Weights of a small transformer language model: 47.8M parameters.
Each number is 128 + 32 x the weight over its row's rms, rounded and kept within 0 to 255. Layers, rows and columns count from 0. Numbers have three digits each. The size before them is the row's rms in percent of the matrix's.

# up: layer 3 MLP up, 2304x576, rms 0.0446, rows 1001-1020, columns 384-447
# down: layer 3 MLP down (transposed), 2304x576, rms 0.0548, rows 1001-1020, columns 384-447
up1001 107:089174145158159125124144089105180144139183138076144155127176195208135167107126201134103108129173141133133119208162127091118179126114040105130137168169111161101103122113166104168085106171149119
down1001 109:127140156158118187115161142209150081163112147084092116101212077142106127123121112157126191099112124128103114166085140100104163120125112146097007112107071188148138210155112165109136120121078139
up1002 103:100165130132177085106089097143166066093148131134182102087097139143092177132138166101122142161067174124077089110127068161135089152097119158109176098093143159149138151136163143157094156159125150
down1002 103:069202146108165108135137148088127101073116144155155129132092130112151088133117142150109156144068135144121179161130115143167072145170144086150170132134079122057098120182145088172166129055148152
up1003 092:110167096111086079110154187143111077199128152140128109094063134119102144118129137159111128157104220097100169117131126147072132147189071139147159121113144111158142117134092131153093157127115095
down1003 086:093152152172113127130131155142081122179145147173123135118085134085135137117138103203097154158099210126178123136091149125089165173172068172092165084135118121188089161125162122149191148095114045
up1004 101:138188172107118188096171110107120078085078109154081112150149100124106165141059115146180137143130128170135131152148122144141103143174106118086117118110152114122063148145115152117165131149130179
down1004 093:086143143108130129145103159079116159118114088130140137122082179150151093076100118166123141102102136111067188149125119086129128155173116126155049153079167129164171097120125072092155221134158071
up1005 098:123169111135226091157187164155125178168141150075122045138111107074124144152061176140150134105148132113145135160144130198112129145209071154129148131080124089111082120120154185197122150160107061
down1005 107:121145136098137102162105139129149154120089088128072121092086083092155199122126159180168105073162139130106071091142113113081149090156115144147115163100066098094123116137144083164118163167088122
up1006 097:156117116157109139136172120123112110165095186108114115119150173111169113107135151114168123074083083117167136152140130156118181122097150083110098158123121148100141110138075117092132122080129129
down1006 096:088113147128073135107139142149167145124161103126174106112116067167093242161153153123107182121125153157139106067128168147067076162186135171142133120190065093131083090169124156116125135155118072
up1007 097:187127105146124109154090178109126167078085134102111081133134076152095159108130194130117120174160087124087096112142117110045143117107131191094120124065101140127090169088116120109117140107100118
down1007 103:096143094080174097051139101077113166083107062137137096104109102123129138174092128114092110133142110148141190110112144148077146135086150150097126136164079138083085143136138143145155125154163141
up1008 103:121141041122136127162099121174155136141163168095112133120115128096147175060113113152106116161094118121123162130187175087114145177164122138131159139082080098196126141163105130134147162159096113
down1008 103:104150150143111132126122153094142158125063116185116056124157139187115127152147159160110150070157161180142143119136192127152160154110114181136067136095137150152152054106152173137157144139162101
up1009 087:130116131118121135159152096129183150185122159145099113069112106161139132101150179193136143139125098130169157091134156174141154169129134143095137113139166127177119138094126137091124069091124147
down1009 085:097129133080122139116062162116065119115151116119134092147127119102145158130121073145153134194118183090102174127143150113109066105102138143150144091117107144075116161090157170164113078127103125
up1010 099:106115133143130106046153118085215079110162176106081128124156095120083169145086150137170088118174142117178109136131167099141111151098137155119135152119142158102107138152115192115139098177083114
down1010 097:099050112123204122161157159121129122120118112128178125176207070094160084074090143162131155134175158159113113113110107125147131154089120166161141152129107150082116126098108100167158103107136101
up1011 099:113159161121155101193161066130224120147076147132124153158160157089120178142159135152083114068099119133113094163124139130122140130169164086169119072139174121123166162120129190148110145165132167
down1011 099:129137159106116145155133131154123147177147162121137143161140123154163158165080134170063125181189148128130111097120163113119099122166169090161065123142150137172228137137183095057138150213146126
up1012 097:189118142074108160126122159140138049176133163136079102145166153087167150071121139178111114173071092141077137140135113098091082086096137151153084146136142161093108138126129132197155145112080135
down1012 095:084111181107175089099089113146126134118140135055121154112126123138137158168110066089100124152196145126153147056202148154175114102165103109149118123101160145174075064136152127136131142151148151
up1013 093:143157152181103061106134141039169118226130148082089099128116104152147161151151110115132115135067164083146117099139162132100187146159091088135195113116126147114134086147107163109135084147152108
down1013 083:145099154116096090068120100141120095201123177108144086044158096117126100094125185126109173085130162254097121164106082060164209168107160099119144149154120129129142125098117140098039148125147124
up1014 103:091138144155101171125202105124182140129127093152134135126146100132124143150110125128162081132133160110120187161110163133062167113148090101021106088113135158132078088173161134170135118165075147
down1014 096:118161145126106173099141147128083078124116155094098156128155093136107128147130123137118107127107194146126114059088107162102101122112111068084076146112161082134079093136117130180123127115088132
up1015 091:098172140152137131057151135137079175138114147119085143127132161134184184141168134080122095099146162120115159114188055118111175162105110081138171128091125079131167116110080136164147143128119164
down1015 105:104132202104135122072129103137076154121101165151105110060112129090138206116187134183091126111155189163135140136152107118134182059117148100115142094093128040157181076149138133192099185130166210
up1016 094:126117134166110111109091084156151147193094079116120119144122123082162124158123119143063183109153120170213055171124171136072075141124126138107144144131128143101082172163094134103204093116098106
down1016 096:128108144188085083176103139101169129077113144138149101175149186115104110099087117119140118070181142139113089170077183130100053110168144210160148126145161115118128082135064113157143111069144130
up1017 098:130174095128095123176135095161158118163094091102112111137153128177155084143082198169095170116131075202094080093063113143125118121115166103124167083141153090071102110103076094140131111161106070
down1017 093:104104153090150096137058097114120143146089111138069133135115115142125055112146118146152144144186168106129162070096139170173137078085089167132103134146100115149159124110107099127087140128180124
up1018 101:125136106134113151179181127106106137154163044096135115152115149127089121141076118108132072122178118164095108131184155139126129133171121098168162132137139105157121142149123172118146112158087120
down1018 100:162114105152170192118120167107082108145150162096145126177184166139073208166176066148130153176109129177169081123095102125164088094164169084095107148145107164091116177130085155075136135148093081
up1019 108:129096074128145175158081148139144143132104121161128174077159095127165117104122148127084117146122073129114149147094108158071079115138106093104112128151129147169125142117100128170110169137155153
down1019 121:108089145072156116156169137152108121114184135172068215086128115116139079189132122161120105139157178121104163170156149154101152161115138130105078094165105096154128085170082048113092099154149197
up1020 103:220101177113175105145088082112153160043168123106140124096098176143097132118143147116196161079157139086115186132162079135102144080129090147172198127132097144168144098168102136090066136178113134
down1020 100:093116102161147111114077136124120156153147125126126111080098070130136114097153088158085130167145059150112100075114106123134105159132117125112179110083105148163104091077182159158141171108102146